Each number is 128 + 32 x the weight over the matrix's rms, rounded and kept within 0 to 255. Layers, rows and columns count from 0. Numbers have three digits each.

# up: layer 6 MLP up, 832x320, rms 0.164, rows 766-791, columns 0-79
# down: layer 6 MLP down (transposed), 832x320, rms 0.152, rows 766-790, columns 0-79
# gate: layer 6 MLP gate, 832x320, rms 0.155, rows 767-791, columns 0-79
up766:147101118093126148097097119185148106061174101136141085148076109064143171133132146122145081129107116190138078117110112114091131128147156115141137097118092143146220089124087124100132118132106103098101113092088150133100120150154099158165121151
down766:122136146080127125130153151150143121110091136206114109118108097113193128118158144106116166130052143153146153173137117151116153124154130042093079181200098123116148134136098088235133146117126153065109156100135101172145129183107185134087098147
gate767:090120096126144069177106094136113087111136106084165123116108118139052130096136162052132083121187076177179133110156077114101162165131164161109154113162109129087124120161127152089057115185146124164134185108149113155183142118103184180153121092
up767:124195037156147140130118148177136119120145134127156139177139126156074141120109159108113184118142164155083110117114109140155095071078122164116094158136118125129051091129099146091141080088156081116085143091153178190161184122142087152100121196
down767:130134141162090116171114098124155118161181123213121088161178131101115109105114086110095199144127186123111150212124163134117160180169188138084120135131104123089123093126123103074163137143155118120150160096134147123104112143064125137106138084
gate768:139154153066135160161087063156140127105106119124178172103107134162118116158129105147127171135171092158138135145126116071097136173128186150142090197130195117123149152150111051053108151111130150167088106177166155154170136068148111105132056183
up768:117121064137189109183141152110076134064145125128077120164115163175155102126108113119122098166132177128112158132162145072153096069154144128126170060117126112187161078084123122143120116122109168105131116133117083140057101147091085168120072106
down768:170087158140128187096127101156110090105121189086161122157094131163114132107137120100125137103083103109175166080076113182088100123126080088109174063128124064152163121117129103076136124107162195103181176157133088142131115192120200129123167158
gate769:205064162135159156111133107114105147084161154107125109144138151104094121152140162112097201126082158114151148114123121136212114156131187125096135103094104131169150102120113098108157117173165089153156183163101118044168144093131071113174160111
up769:155093162152135113104110120151139146098098123136116094163135216102130089107096154105183170130171062092125058184092096128173098164177128133106122184151128143111134168106191166147130090098181162157184146126133092095104103127135147123129104127
down769:135147161089126100139152147113188123078169151096098078127142115134114117124170187077190133142127176146144089153171141098163114105128094134200126135090111125164168067074161149130068086140090125130140167125143149149134116094064107122089175110
gate770:087119142130137170149140204128111152114082181157146125140126135126128119097155180188173104163091082094097077138148127147110127129124130108103135153128182225142123089124141112112160064104124119135111126118076098108117100122107173158156166096
up770:195125175168124100123097093117138143166158101161057123131132136176118115121110091108111159090117057196152113095150110134113091111113092192101129128157167125101159086145091140132125156089126101066173129112149125148121117197140152103153096168
down770:182123131092102137124128128169106154098142112118094159134094126135112107128139117130116154158151110057122121112179096162126113158112124199159101111121106149117097081143098153114108101104208118117156095172161145120098145097084127104135129149
gate771:147128149152125133136080100058171168131122157109140122127196112118098120142177130123145146149159126114127089093121144087174133129143141137160156142063145148132081116172111147083092113128159095184077107113113177093154154093168123140146119112
up771:125106110118136158134125118134091099123131108161106155143095097106057159196108129114098055118131162127113124110077087130185104126125089076109156118183092162131139133147155147106065147129103199090145132177117123152140161154150139151126136108
down771:126099068114156104146101091125126147110120116141116108133103157116165107138163094103180145113115133061137064127129126085146184128109124160084143089084180116141096132128107116096142155133117155122145113100147137140129078110174149166136108067
gate772:119072184054062128161164202178120137202138116124132134112108110156136080102149121135127151179125156101148159118114121158130095129086140080136198173149115120129095100124157145097078155167156101114157106162198120149149138157173106116151147114
up772:164122111114095118081086162171116167152059181069097157152091112120156137103135119136114159170107142085123155067115119126121162133185131090135167153137094128153126076180149130120116030108135090127112181097156098101100136097111086088094137102
down772:177132167176180113100125133156038136180141121076136092145129097116156166104083119135139099182091109112082196129099091135136147090076137120110132135173141142110123153128121103065098137144151190122149092082156083133126139143112110124076140130
gate773:087144133183139172103099134104140132144086158101111148137145169111196118130152073125155115143126124102206121149088141120081135103114132101117072087110153063130058109110129091109101174153181161184147118099120104068083112139091093121099166156
up773:203151117142128090154138054181095094141124070103129120136118134178146095130109097128147201136081121143119078137144086130170143109171078161134103109197139105159152139105160112118097213104171138072182115131127154159125108201145159155134103125
down773:092079063081090096139069105121080114117168092110178149104089104164077094118144155174115200071133142116128100160108074139141137149179131111177128089081184132081088132166053190133135148138133105135175170164127113169106139144156132152141162093
gate774:145178170166162128143110089215114157194105129104108087152112167177111116076110143167146034154112131178141131105183129180150123170156134131068140160142135184132137163143167132156103143105113112146146130110076125107165119168128149106146140149
up774:117128112202118121103143136159102134109182161139134166086175039149067134149146153131113111127112098149064148156061115115146132187152146147095095144114128121139076207089112088188119129094117097134119114146086131147163103128186155077079134091
down774:134147117131116185133046142149179090145101087126093104172130124113055137115112108167138174158101083115148103145081098029118129163094148158149151144131140117147159136117123110142105086168100136139116075170136073118160157117136125118167119161
gate775:127187157212068102152136133108168095163099117085133125148130090132131054043162122159093140106138123156114174145122125116077117184163119135117112121132151097116105133137110120107164143151159082107157070100175090110151158138136112156108141155
up775:116185084146138108142116112142191114111137137140136149104102079121120064141082161135147149159147066146112140115085153125167080150085155106110154158080108112100156100228149149161175138102154082189088110180228086126129111135140176133109153105
down775:068088098122124167086111158155158110107114141130210120147158104114128160092111102137155115124172119137129147101187125068144110107079128129136131092158138169105127099071130112200100109133109086141158160105141180115078169128139082143100110060
gate776:130114120098158149088135156163120089137148206157174171135144124117211117157128118141134116186129182087125113108134123044145151145188114169148155157087111130102130171142114097124206135118101183151182130123102114166129167148110111108135128138
up776:091088126104090115099126119112122117151091150124097142154112112071144115105138126107137113122095083129131098134133097165141107167191108126086185139185118063146119061113104129102151079115211122170114147145126134151168162113069135142147163142
down776:162135138114122127095153130106123082092158112165230108142095157082164174180101156079133124080169148135123124116120118088130150135157129166134106132090122166170099118119130143123084168154162124162159153089110123109104179130113101144157104110
gate777:166151126108188186108140172136064120187163158133092171100069099130132177112116152166135163114168107095117162090131136080146160149152060123103165147139146160169117153106126105135151124121122116207135125117162112135119101157118169122137189177
up777:089209148174138119142113112144114137112096181131039105154128096160144156140112160203114105138093159152139200111165153090144085134081140095143191165113140178155139163055096104090127100168169123131122119182119125180137172170114114152154146135
down777:136056109100087126088140133153146066167127092142119106189101112124130134092144154103172099176127088088052114104135138103089114144126091131079061092126074129129110112119158124124150115158091122113145117059125163195122118081130124147107101105
gate778:141116145146118142165112070192124121169165164154172095124167131081111141151113121155110097069117039126153069112138149118202086140100128116176145187090103112103113107069118097076119127132132119097135138103104127099102125117151127163090095176
up778:117082112108077159087100173107103129255167110136125127094143141144146110105137137108107151140138140134151096119166164084131150096139144150153085170113133141139139157106129100168144143184139078110114131096102122150082073168080066105118088116
down778:125095153171156107119172136113087185111156101063152102094118109128084135092133113137117170158152090114170131105159092087142135199133135182090084147117194150138100108124119137146090192142151142145157067111079151134110135190121125135184086126
gate779:178090145131139176146173147127143100165115140113139144121121111058099164097161159125147148140092099111155045160097121149174122131088125124205118075113135112087158132110153132119112098079198138148115170101108191190144121132135144076130088114
up779:095114156129101163098141154133117112072102134091205075094224148132152123146162104101106143102119057114091084112066077073147130165141054088135115106180168120131112135165148121106090151077119105168121159111176118145169117115210094136121173098
down779:127119156113165195139141150156164117097143115136142120098202163182139166118132110177167073117100198118108184090183094090145113096128052078186136124211098120157145090135049107084147142134161124136115147148167113136139129088164131107144157165
gate780:126129151152105115151131083111195152168138113113159125113122074145123095110086164081139105099204138111169150114126067174127144131121134110113148117174102100163140208178091152164080139138123123155116124100125106131143104146208102168090135121
up780:134128164101117136225103148094114126128101132140093104186134147137144123125130157129142100128159126113211172193096138098220150136054092066150123150140130121106156157132100119111093081171105191151090161144091157160152204110079155134120157109
down780:194153130092110117121106120079206135079138128090158125156142077155097151115137086065094112162143135144072148124080109071120154145170153068117199201121142149070129125113155137130082128109068161150167116100144116133152130138168180162135108151
gate781:110063055182090122149248144087090139156203079153125101148101110135111185149128122089146116159217122170111084099163093153142144100137131123128215112104121120127136144094166196139122125070119105113150164192112138091134072136099127168137106205
up781:107064147158083126140105110171087163163142135160146132116151145146126113155093120151105080208144152141132126110138201183152092163109104172100144083092151135154135120112132113153151143130182218164122138237125154098143097108158145163095120141
down781:132146151154118144110121126106103192139152141100136106134168155111175199131158179090000147077132067097138108109132117132098126164138087111181085047118152154177117074077198163125149114082132130090121092127150158121136105149078145121154059101
gate782:119145112101168121184138186118118173113162113134158096166149143142147153103121133139122092128125105170162137142150094124123169091163098135077154105154113083109093145121101088123143188096087145116106085164134127202146174142123118104132119083
up782:136092105116123157123151103165182164072129131144157178152165133136164119141077125118116043103155160139158156164165154174130172154137141126090159102135124072100186136153138066146187138144182116129097197147169161135059116086118140075146169146
down782:128079148098118130159129168057134124108118132137170065110158126176130146132191115103144140173155107120142160064113103083095125077156190119113142093116131164090179188165157120137126116123049089067099137133083154147122131165147100193128144133
gate783:153092201124093161157163093151093087141086124126113142175102170163095163113121134136171099143149114128146130175186161161112098148137065095158152135107133163099123137149107095106071132088094156143186124092158137176135132086183102116110143098
up783:149146097090160176107158116153143133107093082147141131121105097174159142116116161139080177102104165097136139126145136172096103104049136138171191155127107091147125096146121146170121086096147168127122143066118141199108110131170138118115090186
down783:107109150171196155160135073183083153132121150123173051106156095198070140112142133198054124159152120180134103117146091140112086123141160107114143114064134157128122108133152177134168107118213131203139178157121176140158146097106100134154087078
gate784:150081149200096102076118135164143138144121104085112108126121119088116070134166079103137096136113091103192129128094156186188079118075133150115143094143161106142152116168126087094110091114098112164082169112183147148128111126122088138116141112
up784:110142152103121083114115121081104143131132163165122169117118101143163150171091162163156110123151157145091096112131124096056117125121131111114106106152136174141116081154099122124162201119140129141147074109166153115103158104120103083115215099
down784:161108146135085106105074184212103117167091143172109130106130121118088104198156149174133180088209114105176086132149121096133143160135103131179205159090122125163144101096096132094093126157080116100128086191120141136110149093122093099148159147
gate785:124144094158148151031135106209095053155112126115195098153121128133153098084122149093143146058146107114106161121123111135174092133153063169129149149125152124102107119178107138129179107115192101158077204147170161111079200134111160126142161102
up785:098109119157123095179089089180139128167115119146135115105069152118092100177095087090100156131144083109129145096121176141092167152116165107166086152126114155192119188158179135063110140145052141114126134130116137118144135114085089076114138101
down785:104145129167099150164159138123195112121068092126087176109124096146147101139128114147198150145140062142108088095153162162118120122097152124184183131164137107150137153119147174096156105156123124146142137130087078098093096079121107093116106084
gate786:075145177139118157146118126180072162154126106126075059176136163196119154093145106143132113168144136115129130142131096129111145153100146084160136150153057148158145199090174138120191102115089123063121056211090120086187058123085152113094143122
up786:132134059151143128159142115120174080150102079133119111162150128149117113146151159134175152107085120079155105120165134160076120193121144169181158122123094147095105098085147159075154170138122077123164136144133140206144179174077133160044108175
down786:123142118077184113117131141083143125214144165182114174119142145105118126133063144137131094104100175157132103103131128122144141117118123105215077149138150086155111146081111150153046125082157090183116112146142138118174159119107134184121120100
gate787:130114077146111147115097153111077145139118061097099150126156069066102128170112094144111110111108133109149107106141107147191143102088126077125078076145111155060140135116151158187118072112141094095140083136045104103136095153115158147142133059
up787:098175128078129110127118138115099175098111132190108158181116171160153062084152152129131076128204188089142169110114097120144138127132137141156110149156117114087101139154129113124104191120163094113129125079149067146094087193150143176139181086
down787:123126124127165125135119141110102181098084084127166119115150141120082136102171074138142120134121084147135113117148169153112087182149134134094094093105094163139087158047097138129172119114145138120141141178105161151126103152112149165110096117
gate788:134146110130101216098145201156172119120100131109164121123124131099098099123139162105065144126120136098096100127181137157138139164135192127139099085128124159120197156165113120161130071132118120168134099129147129105136123150181147142062188138
up788:115048120088112163125183113128079132133123135096120116134160116124135081130158115117100116129095086145072091143113132110134138121166110199131104165148094106127135122104192120142168123121123091104188109140133097097151086140115134181092113097
down788:091161105132168127126104073127156114101123083106182142139112120093072137133129137133163082164213145183129139171116085090060028125093156085151137124109137108096116121166114173141137178151114106105194149111058199137155073165101072144124099158
gate789:142175094084121121110151135104207123154086155150131166163064126081112112160122112133071111191133091122126115162154131090155171126086103143175151097173153130094139104143119179082150118102170119150119142137136115162082088161132120154096080116
up789:107095104116166147151163123110172097109046178181142145137148093098111094136132128155128096102149051128157139092106113135149143082146100113104141121093188207101119135073155157139160148133121142133116149144125155144108133137108085052193112106
down789:115147088145137084148128093158147094106113178092140113153130124129135131134111146156153094118131140109157128115096134129165128050178140133140124115090138209135130211078090127158114111068119147106128162072082179126114092123223131115093100089
gate790:111140119198067101166165138106108178112138145077153161137163120143110079156131131151169149118133136122125103124107151105186107154165161100093073070121154137087078084163113140111167103111122101131102155130136116136116133121138113132162098139
up790:115178101110110064164099101170133178136127134146145141104120138177082111125149137152145154143155116109089060084184086124104093119121104111103086142112144113137146142116204064141122135149136092096114120136119133075117112157097092100182121095
down790:159141126144135112093155211110133102154091155087154152159156062134135132145130136126103044094101095142143099156154145104138096098130146132143154120148065139121154134140130152136147161086116131138197136105127110109135078154106147158182073197
gate791:109130088147082199109098160169174099174092112140092107166111117148173119115139128147171131172187183175161080152110156106174216101104103138134084152109142150152160171093149065095112086118156092104158128144175168113147137098143096093160187116
up791:153205117089128139150088153166127129141109166116091192128077143125106155073124140162158121130071145156139082177156069142138085148141052164176162086119105124157197158085104156106078193129091174087117160119095192117163186109090144104128117065